Weights of a small GPT-style language model, trained from scratch on English Wikipedia.
Size: 12 layers, width 256.
Training: a variant of SOAP for these matrices, 461M tokens.
Each number is 128 + 24 x the weight over its row's rms, rounded and kept within 0 to 255. Layers, rows and columns count from 0. Numbers have three digits each. The size before them is the row's rms in percent of the matrix's.

# o: layer 6 attention output (transposed), 256x256, rms 0.223, rows 191, columns 0-255
# q: layer 6 attention query, 256x256, rms 0.185, rows 192-218, columns 0-255
# k: layer 6 attention key, 256x256, rms 0.184, rows 192-217, columns 0-255
o191 097:100122160146112126103128164140090150096139132126138148126112129151124121138177118168157130127129174134160121129119129149071143127093134130165152099123089138098161120106074133123089135164095085117092113119155113080169112134118209110116156138102118140135151119127151156148091118075131116116087123153098154141118161146111130121121136072161084091183088126153140143113118119107143176117116102136122137171159132146117125131142107084154108157133117129133117098133079120137145117095172137152113134162166128152134115139116150103152107136166130103136155131123143135138103157171135147107131132075134165106166107116108151157089145127105099108103107138113134135149101100106124108125159133101139139078149141143171125135142113099108161119119117131145136173167118144129105167123155128
q192 061:121139163131100103141154139154164140103154100132134130136175120188104141140119167144114122128117173108139150088092143118138145107131104164126167145123153142116154116122129135181176127154147090119145132155155098121110135119135148121126119109087157120076154096106172145108133115139130161181107091139106121129101116138140136137091144136131121102121136125098121140177115147156122149119125130091121153168173168140155146127136165123115127156158093116102121105112107138136087131114171095090148133153108143086093112128163129119145119112162130126149085081126116148156092148141103152121084119098133130148129132167142145138171093136094131131146119165141137163061154129126136139138205175114119129105136141120113116165073144143157129140181156137132154119119119118142120130114119080
k192 064:094106114148110123132115121133149096125102157121148129079102166097069121118122093121115154101180121096134146147133096119140130150099107118131123126123128139134184186129158135142162115177118095115087124124153123127147092107161090101132129157141110099168128116116136138138128149119104107099067143103141111098135165130124122138133113131114141110132096068134093109129173158130138088110147113156100110109120132146096143134116146150148133125141097166127155166175100104153113084105091154137131059107132160094155126129158127124134114099146122171137113168078133124100153147143153158147118125102146095130123123133158095104101130147089124085121112131097120124169111101120125067121095090160181100130111122130174135144164121130143132143093117156103137116124122129137095127121112143
q193 068:157140095156138152114140166078110133109138155135051114109141146112102111112100110135106092125108148138134175121099120121125152111133163135102129139123150134095136148180118141101125131122159133099103144104133115150162160094167141111133123121130115144164126146163082090118151130112106112096118153091170127153154112134137155115107132167127140108114123135083139122104108128145122142116112094104140130176112132139149085130147127105126132122154130116109123128135130156134130121089106124123126097123102134192146090119121155113095140171066138123103142109178126095119166127129218083167124104168144118131102121114160097120168144096126108138106185142125142128139146152130160147118133146147138140166138087110099113121121078153088134094120141115138166116144166094127139171156132099
k193 066:093134123137147114150138102135122156130134122119145167192141083149118134131121119111117134106104165121122117119135137149126113116097140131167094136121117146124074098128121132148096154098149206138105101156098148127121122140135177150132155102118116111091119115149135097148111137121139100118145086152093141073126119135094111147136152098102119100147130127124153110093125097120123130131168155161123143124173111090105120167122123125124110155132159128135102113095111107121145135184119123130146146128152114137128213184116140196141157111113137136103099109122116163144138135135104144106161133164093146118121145155099158133149090120182140145124100119124136129130095071122106154145113163106102117099143136090080141141118106144079063111122137094144118103137109154105114096148162147
q194 065:116172130115088148100148120116138157121111130161132087088135126091117107125123138114086126142190138127139122130137140113127152127128090116092084163087142117133126117095109136118102145125142083091127151130115097116104099123142123144128087133123107134177108081129116156085134124142145126134113123139142117127160150108123106154131123124087131112099120161158085106090116111092131106159149084108099173137134131172129136123134110098160122100134160156154114114157146105105101129100180145170135102127130187138113131120148120151107173149157073097123145142103145117136151105130231158109143144153122094137114127117177113108121138125078143130111146157147151116090142112121166087110143142134135111127125110106141148100124116153132133126119103127134138155104065088081111134110162119
k194 065:149144109169154104100128130096137071123110149131099147129120124147163106120130124130142126123123097133145119147119121125151139127091155127147162115106117119116128124123152109127175144117146178180113105092126158130077112181162119101122098146123118102135124177136092114150147144070129147153136160144123136169120082116161158120137138081125099159112150154151161175126120112153094104121092128126163078116157104106113086149142111150137103137131117109102135100101139168137122124108100133132148148141120154117152101130140082154131104112115165113183106175173126138098157117080135141104122107153100142153144139144060173136108109130076126078103129160113126158112135151107115136118091139150136143130144135115050152118117132144122132125158141103121125119146168157128091138108127152
q195 072:111090118094126119133165133125110110138117128130156148087095111116118118137140118178133085143125142132089152123106182129113078084147117129142180146127114123136154143109133150121117138120131106134121116113136145095160145082114136119143115158124094081083149098116231092180126146180145172155087140127127125157134149110119113136155083123128083145146094097176091158136150104116123169143133138172111178123125134137141148152154115148100127143108134162147161126113075128127118080122146133142111092126098161125087100100147105107094132115138123157138135095110144127150103131144103153111144104122105150112141096168152128080132163122125116186138125114086117128150130123130165157116140112121161134133105121153157104133127120134162127114137121135142115126165111119087120157127104144
k195 071:129102132155158117134128073076117176082123161071106097145106173107130146116149104123109139103157126154158108135171127149154121139127113129160086122096178122141134126158108142104132117111206197138112127116107125125129085104137107150108129142138189140113108118129072121149125124113133151135136192125127154106165143143156132140122126121143144105121136146111155120121094167146140116058121132144159109104101169124118093139131113120122146130183130134080159115080123149150116131118114129121117119111114155117152148155125096146122085148127151133124133139126129122117162143132147112121116103139077098109115146160132123105129127140151133132130106090118100160130131118145152139133154110139090156105152158140130186137132107111114060162127118108113146106110099149122115091160093174
q196 068:123109148147144125118151176139137169119157108140111136102137092141119109136134156093164125108111173127166154129076148140173124146128150127123142118131149123134117076140146163128147127098103153134121133121123125099146107127140096132173156110160145133126093119142160145160093125135096096164125131113151138115107101175113103164176146111177094118139098098138142104147107169106147183111118124155140073168083125120079140153092142087148132141163158139131136112132130088068165128122094094122114120139143078166138143114113150139130090148123110129164173119131164135162113143112075131102119101093100120158111143089131135110131163104099099099147130119103140160132150137150140140126099100109152128106160118146121138173150112144140142091098128107121104115130116151149138124127081074
k196 070:152093122087117165141125129141059120132129091124135143173134143122096154149142120096077128130118137096147140110129164188088146104080106113129108137156137129126112119089110129111110098124138073109139144120149147118127124124134153147109115130151090099127130131166101161167075137127159090102160103094121159127138101114126101097166135120109117102140131174064126159145148102087116121111163110087159145144126124155103173130126150140161120143116104167120100131147068099114107113169182114137102127133150138094129148079113094098129181114136113133117147103121133143150127157129143129176098112117126132140144115131146121090126122157146149152131136140165104133121111147168159113109143074098124108129081141143106145128127135128136106164092117171140132114115115105137127117092156159
q197 083:139111121097180131188135120124157101104133148149123164143177148158127138153163138143121106116122111129062142119114154115149159070117126138128144139155151153112099147139130122139147144116148083167126142114125157122143158095097140120138156137131096131091089157144101097160146127106090184122084154162115135149075126115117139110160163132168165153126142092089168149165129171167143105122137165131144103128108143123117128089141147147122130138115146122096163160071137114114114139190105115127145116135077128096133100158119117115105114146108160121123117123184109120125133176120124119147114128093135122096148152138108149136138130123140099129128103123110110158157159125087120134135148118126107162132113129115175141097099091117117100124172094124121162091162175169123127148125105121
k197 078:086160118104113137139077147119116123145127104123101072133130123118133142108074149137087107143113119138164112109168145116131087156149085124117160153168129163189126105133165130133130096120105097121109137107173147148074128117118103111125110096145097125140120139158105138161114146138155115115103155124098138106114088101112127110106172093136152138102103150136134105120153140128108124125134106133069148118084108113146159154170128115166125130150122098145142119147118125155125176075153138146152113140114141130131113156111146159118116101172134141137155129139141167128139141150156171097125167099111175125145142110102137128118132106140076130180139133093101097145144178140121098104109107157115113091103082131102154155132063092121135193129118140117089132148131124146108112135104126
q198 082:120125132117093115109159102112147081128160116132132117100139158144143106091118144137139089132098171156115096149146134138115112135117117144145166101145119101177163105130154143121125108131134086136127113127107139120103144077144099111126103109110110170073100083147157125117108148122125127139177134087123086179131110138123130138120115145144136134107109090118138160159167092158165087165146155146143165106123107107118143066135126100137117146081078121125161146099143150129127136156128138151143148092089144153174098152132139134069151092132142101123112125109131129144131156137117156156109158153143150148137203173131134106165127135098137129130105131134108087132110135127116120184144131080133118153128117111115114139083137127088108116110143178121156108109185163114153146129132109
k198 084:102135095134123114135109149091167112111116159124120132096122088108125110146126119140148103163153147110109100185113103124129132160135114115103169137116155176141129128151165145155095111133139147135113103167144140138097101105143121157099144134136154143141077140126089117133160134129138159115116123159123092116087126131133133122108130053082146151093093168143161097138119122153142112098141116136088103108128115097092080137118118143100127101169158104097071131078108122101103165121139151118149074129125125132125137164091141141125132103128153130148108153170108096150105122141103108128099174131099154132099133139079153152153091111159102091147121174123126144090101099129099094132152143150135148104119108115127161137141105108081137149147104139140088189111133133115094149159114135
q199 095:115135088089101162089106112114113092148131088106091135137118117133162127103132095165120117129101117127122138140132126143122114139161126143102135119145105103164143125116101124142128116140076146088118117131118106144113080160149135167118124119117140116157205145128142146087107122142148094144154117105098143125143104113128118128103095124104136150149126162160110115086142101113126136146125092105121143077156125170093124153126109128162112112140114069137101089129118134164100146114179131140088136110151156141080107087162125079132154155134102157175114121118146110114107073096139143112141095148150117113129105142136133123114143155135153135137104133129140074097075184159139149121114164169139140100129152135125120110150117143152124110108166154105155159159068067146137100145132142
k199 098:129098125132155117117155149111105144097131167099135151095176112129112133164143123115101218142132147123122118118130163132108148097099161121121104090081150123089146179135119134097146116119142138118136122133123105111156120118163149138122085120128165101172156069098122143117128139119147119132135133096132179157146184155104193146133126102115112115117131114140133120091128130107109095133115143157106125134129127212125126137111107123122134102113173157092168142134131110107137110115129147105094122143096138135122116113107141151125171107133123125093167136145152107125145142129148074178113112157096101137121129161153103138134106155156157143098173167156109133114160081129089107149155077114127129139117162113145154132112162133104092106141097115085124144095144107115140131107097123
q200 081:142120109077151137150106090116160192108183145119113144157141110137113146103182159135124090104161155119148160136150130109067112098122114123137123137152092151101124123180125127091146173112138109117140116136090135154129131148179150134144140134120129127102163147162100157164083077111090146137083125104116147087142141122131089115121154139140089108177086137108132146138135126092113125105142111101152146136106112098131122154174150119145146116134139156132148135147091077111123136149120149084128121124112157130094096189076115117120146117089177135118082136126132142174126119123131098116119127141147135137111126132138146118124097144140104113145153116130136162132143143107154145107113122126121116112098061162107130128121102145073124178098160150165124108148130107103148126119143144
k200 091:141115127160145196087132130129134126114107125108084128103100157119097136104095129149114111127146103097158103159148095177160121151135094149124201156144127131158125104141157106143114111114110089132107129143128153118109176105114074142111121119104090171099127114121129118150143141120121151168130153119088151150139098106148119113167151116141179168155146175117110139100178110123115093092145125079132097084143069125111167100164120130171134131113101136146137136083123148166103140114150109149124146106188115099151141140136071140071126141117164134153125128135101138102133135115141134130128085113123132117112151116101137109121137109164140118173106123106077115125111131092150115118168179116114134117147140105108112110137149139157118135104119159116110128160114113162121138130133124
q201 099:113140150145114141152127133105141122085139123101140126135181171133117109119094158163086138135139163142092105108101113126117164171113131148105138117129142147168147110127121144061138100110144074170141170092137111141129112090099130117161114162148108131121058192141149113128118150108101161137160150110154124139100118136106176115161157119180133154143086096095153140154149117168162131145133134122147130109116126147127145085108122091139139121103091136108133149111144138114136136167091116089122135108092125136151087148132116169090098099120111082087128141138144153146150165174138112139106170137130132121130156118122136112158137153144135119140098136132108117099149137083107120154158108105137117133083124064133142149082118121129147134144125129136135124074175146118162136128144120
k201 084:128164096145116124160119146155139109131108104166131108129097147119133124104157092111164030139129109103110138145123114113116117139124115114147131120160087098138135102122133155147125124143095140126149122165145117119129127118072108104121151082175122139150107134121133156116190112168086099090155111183140102142131136124148130105146152130130120146112103104115173106143117116146125121138146144116146098144092115143133115163124139127134101116125127077092111077109113145146113127143120109186192126149164114166131120088140156144181133145080116105143126117148140144153089167123121172121143102089149154118113071126133130169160163087131103106139113100123156065095107125143138159119095140144110148108152124140115126123118133160114143137102096129130125132144121139170134128088164099
q202 106:115119142143124135134130123175150148141076157124114148142159098105169131143113104133106171099150131131132118104138143132102122080126132164096173119121136149120138096158081120138117107136191159099114100134087130097107151145121128125085110138120105134126174146120077154102143141125121136146087107146090182161148150111130130127106103137146144132122164167150138080041102107131134077145112144132082112092171116156101149145111119125150120135150147131142118109114099138162139152110143136080168144141165134125146130120143130114106154151122165165136098151126097109150144112116162118165130147130149125132109104132082104141145100086140138094123127100105147158084130081140135135151140134129105171109130109113141155118152132126112081114127069137156155157167138115096158135145125112
k202 097:117125150101105134137118068110180157156152116130127116119078083124110116113097177141146064175133114141111126163137090097150121103123101088149126118113140133149079160155175178131132146129147144136095182136140155150131154144153125155164167130139102107093144142123137132141120156094124133148120164122112090132120124139142117108142109134131126138104111131109179133147108129172135149116114114106150119135136120085149137169120157128130128124152084106115138102118114136138151174112088105178132126165104165115147143168135080174098108117125154136119135140132123165154118091139122177067115184126109149112135118123149128128147094116142135139152108150129108104101147129101108122117099152145139153100140073150110131136137107090124185141114163101134151099130096142155101110128090121
q203 093:153127131108151098154126138115173100125170171141148102147160145136122104146126119166092139148138153150155160136145150123107141127110113142140139079131122140162125120087130105125145119107132108158118132092107155117174162120099137118175086116158140131133078135107136119156138133140141198142091137119125085135088100140159139150128112086159122124093107128160163149175186132154092108152175133124106190116105139136114196102122149113162107113142138151100158164085115134123120143146115150098107109086123144145147122152130122132101118155114158139102115136133124123097149160111114124105095140070124098140157162142138116142129148112109128121163106151110117107061126097140161126163113122118161117128094078111109161114115131142106125123134098112158107151132134149071139141104147124
k203 079:149148114144115119088140148155140100159129121154121154125121153123095166088112094119152084151123112118098167166121131124149155146127121153156162110126097129140107079134178153130075121166107151118122107134151168104125126131129166122166129101113110113124130141108143125099119115155129120104172148138110114138137115126166156087132137098113121130127075178077120114125119136145085192151145112123121173129164122142122111140120142121100094169127124078117079100108085138136122163105069080150143124107165114144116118115172170127173127154124108151108173103176142109115127112090097139088134121150101144112117083117144175151129170106091124119099139136129137113094122134133135143159106169135118131121152133129099130108135114119169116128091129133166144131100103136138094146129161103
q204 106:127113115151132133111118118116179223128112167152131092100103078106158110128162137098123131125147134143185157130149131112155132117117129097093107160123136122137109120165126122116102165114141141125109112169079125098098183155179091156135114125147096143134141102088123084169147118125134114129114115145139139164136155145114090124129134155128101104172100131190125111075072151125121159095117144141090126102115146125145126141138139139169114114125189157149160127156156148128123114103145091114161173139102132144152161132128121146116150113106119155122134113107141170137158117125151121146139114156138116123146140145121081115163135111138150080114169144124135158110154119142126142122152121078109125146152117156151165133126127126081095118170122108120100145129114110111090144124084121
k204 123:148166167123147073148150153113159116125172085133160129152102130182144135125144138120150080129113127098112110142092090116125156132128139108157121132127118128167089152078152122131106136164091151121103138111117155154139131136112132104128175132123113125132103159114150122114149099092133188158129132148127067106072123116125093180114136129118126107100143123112158134180158117128113129122152162106121135112127135062117137126147136151098137125130104122118087121127139133115112147164115091132103132144112130077144136154115128121145088161150143145175077128137109120149101124105064175138142178098153151144090138111116131129155125098123132096134094142171135119122110148131121131114116165107127175110165084119076124131154157144137151128136144104140159155137132135129146111153186106
q205 106:161140132153180103108153110100107106129099116127169108129116140118131127116115181082116144125197080101141158147179149101148139132103120119124137107130154090149120162118102110096153117118165158176136129128124166154167145084111103116104118125164119129127137120090137131094121113101130124129167133132146116098086152078137118140121154127082122104089159101149166149173152130078140080120133170081159115120125142116121128114102153153124150141116112114117134174118143107103103132158106108131132101147130106087120148177110129154154120102131153101116147109108112163120144145101082121107135124176128132140139152135171107102138126139120105135134106071158158133106125128136105140123096094104088064124139087134141131142090114130129093167095138103144145115128149144104133138136160154
k205 099:106114083111184165134136104121070113149123153117133127131076128089111134145109106096064166135115119115147127125125100137143119148126118164082093151121144120097136141146165125162107118118163114118167133124127156115111140156142115150152144138121132095175195144149176123130135097106130150152143102143153116130189134088109139144158117096129089122132150151110064129124146137127140203188124131140128149152154073172134129129150135134135131107119071126139120151143104118148125109113113109131131122102147133133109159149162115154135093094162081156111118112088088147130113113087156091127142115105086097125102098107142118143121140162102105124102165165157136135128105140096095145109123149118118127163128135136172087129114132109128090107110142134113126135131122128100100147125130116
q206 104:166098115111148121159122107128111129133153120131099126167116160136124146136134115131140134143079151169085092127172112134126108118102094148144169106136112123152139151123137081111125127145164130120100130146131159140145155109093135106113121119158115126128124122130070146101108112125139121103096131154138104144137139124143130153139168111088165109114171130135135137127123126153119104107116075118172151098143148171069072178100122102120155137077151102124142111127153116121095164115081166123166124101157158117110143151180126148131112148147146114122134135133170121095136184128155152152114094131205071136122117105123132176088127136123156119065118124141132118132117109138115145183148149098141162117093128142123140097133149123118103161113090152107126139158151141103123177121130108
k206 104:106129147095096092089152102102202099097103143135134142111122136149122082092137139133131112152145177120134157173144144114090126117152129140145146166115149160176132105182100137101157114115117099149131124159173125131108181115100114122099123134115162139116118108163094101135151151154150162139093115178129130140093126144124123131142053126156127133100143123170136139142169118167134096104153149125130141155174111129117140164168109095129135100177135143127127128122137139163141140121105144122131151154089152136127164131124147128106125152102147153124113175136120136110129142170175141132115150089155155151115159105107131164139131104169121095146165139090102128131177113131146107138152119107102136152119112133117199119124127118137137142135099119109143154192107149123125130120107158
q207 087:127117123141146133111079128092123079166155135154119133167127091169115148100163159127146109124103136147128156161105123118094128160146099134109139131093076110122133144150165109131125162086119133110109122121074155140136158109117093107142144133123121105104153128103144130135121062136139111132112148118118101095180111138117138144145163121137116126137091127114116146143070147104107144105110086136102103110100139087132107139115163094152123139144138124121137144151163134116141139095184145109130117134124143140129141089136153125114133071132153140142103092172102124137097075142115088100090105119156111145095151149154163147150110123117128079148115108141091099102146105137076123070112131116130135141103077145110091144178091079161137135116140125117127170157138078130125108138131155
k207 095:162090183126103130129124140102123084144188132119123113110113132148134141126141109153124133117115121125132079148124107121104172157167125118083159117118126107110124120165145128145099093192154111125105159153153127114140171166115103163145125125087059138120084116111139130074116158132104167173165168117131133135109090156118119133107119137171130116132120171098137151099134163096133134127141113118146107119092130110121142115128133106125129087139128140140137128075137107188118158124115130089093146124112138137118155132122117151128129132093115134143154060117155120106111135115172064121156155141129129113132132111112154131169156082150141104161148139135128110140137116124149168122141151140122169066119091153165133081123123135125129117095149146122121168164130097139141098113169136
q208 113:134064134122134106076150133078119139106167119115141187112097110120097150110138135099125164139090158128126146107165119119153138140124139103147115141097121102130145152110180116151124184081141170146124147165147144115133127120127104116131139136103122128132119128084115100120119156166151073131162099132119131116123178165143116113122130149101139128104139116120137119073142130095138108127102123101130128161138156120128107173124174129095107137144172148137192092133115138095134143133112176107141114190173136156139149146110128133182087101099105139128143157093114172120152142129119151133150105166149138116132146113155121115125133117122123166128162134076109145126179116150129160136082107064168139111138156108113118128123135148114122128144114107116114140130093180099120164131123129
k208 100:119115114138124178092152159101135094138126155157121106119134154121114168142138132090162150139176111154183104109118134158162137111113128096098168125145145099055131136140111128151126154084101146084131138186086157124108147134123157161177121121150097130140095101153107125154152185123144123149177108177092122109180125132109109147114130174140104152130115134112130136079113125112156130137089108172173141135124161098116136162094137135172111124117118139101123115120131136114127144136148159137159132131163131151107132095145143065134107103099148134131138112125114123179127129122100105104132121163141160130141143145170138081164175136136135105175090100122137135139147103166118142102120140103178141147114107133151136122114120123112081127147117126114136090111147101147136148135143136
q209 114:152020133084110121108124149086136085126129160139104109176106098126127107140196127108123138138146127140068113173136079132113118118153138131121144132089163150121136130094125106137135093141151166128139083122136110168117123144135138123174157110098124115117115148106156145141118123127104136116097146126163141134128112161151160174122142089119145169150146137150130138140106176150115109157143114138120123124084120092091095082106153145129134123115141113105087171108125121114150123132091115098130088088140157131132107125145116110106101114135153124119163102146103112114110120159147137151136088116121081158100153154122082152117129127104111081108156162144113131112137126123088134139129119106141135127099076139160138095142115118132150120152157074124142105093097106104124122120086116
k209 100:137083167109109085121105173115114160129164147180120101143140129114140117173155108112092154116092099134102151152113111148136135164128134121109166113119135149160103138134148153106126088150090152090138102105123097100165169135121159143129156100099150101111144137136129115167128109122129175135102142109145142157084098131154116171130096129151153118176139110156164127194106152146139104095152095150129114137129122159096127114152122149127136125125146119119126132100110125121126118130163125077144172144081146127125178082143138112115127098142133135119105145090084103108139128127163083209131125119142095153129096123127109159173114170164129084109112103122128151133154130126132137144121139133090118152101129116142163104126143139157139142115153123066091125131140090103118132154125159
q210 108:129068122101174152140140093127131128108138132168126098138155109136156125118141155124089141160098146126104132145091120121126116172124126164086100110140130140163100118111108106100152061121135122143155122137122130138196186117081107123084148103140168106116126130106175144107138127090126197120127117128142101116131078080107105143103108141142132132167134116108127130159107149109147108144143108069143145129121141118105125116141093141128175183102119095126136151143098137158127166109123103094109114103094142114144157128171117128125099117161094119104145129121132158108113137123123148116102119123183102115143189126100099132157140179127129119133135110175106116114157136139102175145146137106140099144118112128124149176090129146142097129103114130134167166093127141101132113141140151
k210 109:110136099160144139124125138167151133106148113123152144156124108120159143130149164107139171126137140151139101149132140129101110085086143121120151139144167146141106143093109115099135127103186122123143153121135126118112128126153126116134144155155158145128132135126117164140128127113119141099109105111174140146135104121112168111142109125124153118101148150144126188138109048125139087073118108138152140125122139150095149150128071129129154169082148117143141131128138176137074147116165101096162155143140165125174130173133080141125126100164158144154099137103092138186103158109083137122118113114148189152136156130109107115132085150126135078136175116135120119159133129138121127107153137145102124118098105124109148153130144121122128169098146128067175115167141190156104110126142134
q211 103:167135147144124153146078103161108141133118117121115100151134086157128106147140116165129145113107107127092111138110147103095148129128159126120148109152145143159097117131141130134142119138132106109140149158096140148126178179105129140114148127105134142110158114161077109097114137127106195105113100124104166138120111134146135123095151128115132147149162120153156187117092142083113126132112133109156118149106126134096103149119162123118133119083147127133103119132128107107127130075128171084136177134106145123096094150120091156145112075112160115134122145102091176143146106171157135100139172101165159112171121090125167156169134115138147139146082155167098134096106112086167158121148123131142097137105162130155110138150103100120156102116111127122184136134151123104130139179165147
k211 102:132115098150081116157163125098132171100118146128114121144132139165137102141152119155130144107100105108130103092112107156144172139104108130139170145096130113151096169140124182086109142090127131104108132118122120159103181146159096158090108139130103082125161099135141159133093118173049219114114168149119150139146108139143112100119114128153153136129124130124157118130086126122132117109147099095130087119108141078111132145142156110139140120132130128122123120123146112162125132119164105114122129132100100095130126171084107132119157089149124143124145147163117123162114114099130138117109158138111137137153103121169140119185113129147133133134149138159118131127114121093094122164118183155164150117115137120072125139158079160164125130142132180142183149134132130124098116124124102
q212 128:138084079093155114162137122122125133167126160159075122144118116137123148129173117134113109084095164142100153173149091161159109118141110120099144125168108130175119128154190157121168121144106152130143123120138173139153180162141124188113146134131138121084168078152073115147137123163129143121054157142157098127135142113131140134140140139129103118164113143144111131130121150081119145115148085115122130105121144124087124103114146125125121104112119109079123120135132147117110123107168177101136163126106134151098189125114112114109155114128148129130119146134106154126139109154175126133111120124134134149146197148107079151127100119108129067145129122158135119136158120152070124150175117124133103144114118104132137099141092128135123132134119124112085126147124096126104146140115138
k212 120:124096105096163116127136103111171067171141185134119114134090100136186114123210146139108090101123120142143111143121109151132104168132144137128111127123107133134140109150151125137149131078144173141126105131126095154164170106115134126078146177109122119072123137080144175121134148167112108129133118137120073126138116105143091140135165142153136154166092131113137130163127152112109158129136118122100157149104095081115132131138117109157150130113102141112131084125156139103140165119154152091176167127133118138112199139105134139149123123120148110143115101145111132146131119128140113123152122119113122153142166108106115146134141136133098098146096125141177088134102114144079158156121138088140114114080108143101120110165093096135128127113129106126103103172100112128148105111118095
q213 118:125116127162099109109126146139113117119108095133100120098113137132152119144148132112075140112097128166109099128130133132157148142122142130128171126134160113165126129104173098121136103166133131149104094110134136159108119141152171162120158092135132069106131099133130157081126148104138110103138191137104132136131080092136169179104095139152146148103174148123105137151114116100139082159116106109141118107130151138123167132058117121141132124118062072144097119131147147130102163162115109128149141109116137113129142153137129107140160145140137172159104141160115160098095169138120097088127119096122143101152131143098123122153120163133164101173096134167144124115104119147121130168152156128117188129150102097134118176114106147122121111106131156090151102140155176146117147152145098
k213 125:150099139100098126112165135105145102164129118159123118163141135117156128104148123160096155156102109131125114117132152125139140127093145132103162115086156126143151146164128148174152084172105137145161080108126138146099097103100154121133121142095149123112099125130143114111122140145143135099170189131127135150138056111174174149100132118183164123140149163125100158118131113163175125135151109103136071110107102124138143102140144096126136137078095083093152145101159143101130131153108131143115142104126140131084116111141151109130130131169118142156130114145098154079143096129162090163135138128118130114131154146086118158146127162092116116135125124146112154098118154101131129184156155141104182091142175091151100113115139128127144102119139122087111130121161155120164135099140112
q214 110:150138118150210154138170115135150128100123142155154104136112103135121121140106148115104119086124109128145113103086139132103147130095156167121120137129141138120131125136105111108085129084174139164124105172132127139116082142144153185109156100154141139155112147117135149124113143108143108113138204149127151136142122082115110084135133128104128165102145112142140152146116151105142106117149175140153147134107138115106083147161086102126124144115130144133140186131149128103132139054156164130140173183142109134125176137127092133093136107142101138129162136108121160111136137135131141109094140160137159114135145132141143152143131137137150093107146125185155175111137116082142166147156102125138104170097183132143128142162130122141089115130102107177148137125084122147105130140124144
k214 116:144121163121141134160156164115141169120092084177149142138122087103134145167141149133135149099122121113126111125086108148117123170122124151126125152111167155106098106177149171136108111110121120136122143154153112110132121082126121130135156132167146103142115151136125148145106185119106145113127160135112180142139106122144182103141119118159151098113090105131143115125111133119146112143149161110108129121105141109134124145137109132115100137110129120142118129121168180107110096121190160111160135175113108130147130132114095113120123090159091153135141143117157133112177144152173111114073118145131146130169118164138122124170132161159165096123135136193147204140149100097142139095148134116135105111144131153180159131142127102133117111163123140104128152185100102132074110119131168
q215 124:125130148147107175116105172128090095147110145075085131114167146082204126110158101118093154134188142117149183097113179099129101100157127095140122166136087124059153087083159125111117110124100088150103083109114150103124096128140150138112110118101113116116176129113164150128124113098108089130149122105144161131177097138120143132162120144185145147113131151155105133100119106059135111138124111139129130136143125151128137117153081152119143107117126163120120123155092129126155111126120105139153147131116130129136134113119121108157130110107143151126129110084156118158097085079148096133141139149113141151145118118130098130101157085122115124107145123103118124137143128107167128099130137129140092103150133172152143143097147131109136138132105140149106121142156101130147151093160134
k215 119:128150172137079134094130125114131133132128128074126127126132105086171124119124107125119139136130157106156156119073161142140112085106171075139155128159125147117140117115107133152120128078101072130143083123136139088105109140144157137138103126111152158097131099199098099147155090099094120099122122068102167161100111183137129127125080164123143091128115140146139114120123117125140125137125147139126142145125153142141151115203138121107133142129154140137106077163155116158170131158113122143157153143108113108148132116110135165103137091135143152115109119113176125136091140130184111122138136129122159110114127111082142149120115125141122115072174138127125150105144146138142092118136127135114111096146150142148144157068122125117146149109135158087122145127100123120148187127143169
q216 098:146130092133102168156099149129104130127162103086122147107127119131138220130155098128179121112137122148147114122117141092133099088101136095074101092115161135098122173108128105107123081106107116106117166109123124097125122130178131095137146117147110131124134148125115082158133116096113155094106103116136144122110100145097094097133142128142139128114084139170095129162132114125155120100129123119127122113107124132144107169187111139146124124077137106099175130113137156105101096124121112143114130121115107137141072153086148134094115100145142130189153102074105131142116140157121084134147150145114154138136128133105154099122101082111087135134126168120142152126121127081151159104118117140100112097100097136176075113121129130136159109140115093118131151074143118141122149120106119
k216 104:105151146146091107156106171133100074151137131108138117148168156106139129140113159111136137116129119092111111101096136134097148125153092103127114137126143115154122134109088117127108121149139108105153117104089101151155156174142143080175124097158130100088142141128146088157132142149130125138126142159129182112095145135108155098113152124164088134136103137152115133136138096140165156141123148146128143169144121112121144078140154146146128109112105121103115096147091179143099127125062110129126161127113090117124158107101156173117136075173107122173146128132166107148099117127105135160126122106126127151108064121153112112093094145134114148162155115136153147101156115140157092138084134120134135080122142167164111139146125102131114114158137129131109097095075111133183137116175145
q217 103:141184132126126157143142103148104155139131103140108135108168158112115154140121135145106165139127131122169113112126171182129136127109095173123140115134175089115125113116087160158139125100145086134169100150145142121114158118139130111111134115186161136150135102135152106082142107128176153140155159130090144110137140134127166099096156122145148138124172130119077103140122114110141120112133147111148149106141126165174142104152172121137114156090126106100148140095154140153124126150107112095179106118133109132124114140112136110162175128087085126082129086127114174128141140103139100158113138152142145096115172140119160118096125177147140148147124138127127147126139118082124155126137125154108124136151142086125133163094126104119037107098108157139154114124148158127088177107114135
k217 120:109141062181140131167093122109096124137125101123109152109141117099125124136091135151085150143100132123186093097134120123148149128112118136113135112170171106153125144178118117128166147130145135147156133100147153145116131155128103134110116090175113101115106146160136081167144110072137128140155162088120130184127112131148175105147097128173135111154140119128121087087159105124115085139135125130117150147136126172133156120178147079142140137106108101117153129154116114160131148126130132126148139099127112142155097104129094062108144139188105150141131107120111163139165144162168109144133064108126125107096123155118146133138104108081129164141115141143118158121158111101090134127128135125132118140116124127089157136079132142131116104106115150135115089154121133145093160124145089
q218 117:127129083131139138147106137179094146119159103097153134098141171158132134110089131112128148119111152123116095111153129126138147101161135140124098126160086114117132097132112104183114120121144105089136165164137117126125128130147082133123103120136136129141155117120161109096128111097106095134127080113107118133132199090107113074101112141149100117165124109111116089123134144154147125125118146158097125146129119188131127127120156116092113147144116153076100073096098061126124074104152126147084122138152101180085133106113128126133135133099137110101134136179121160163114159110050144150130123157134077137099109134110132097115119114096128148128143101113116087138123123162150138135146106143121137165165149118103111133103133156092110157107130146138146136173145114161155120141143128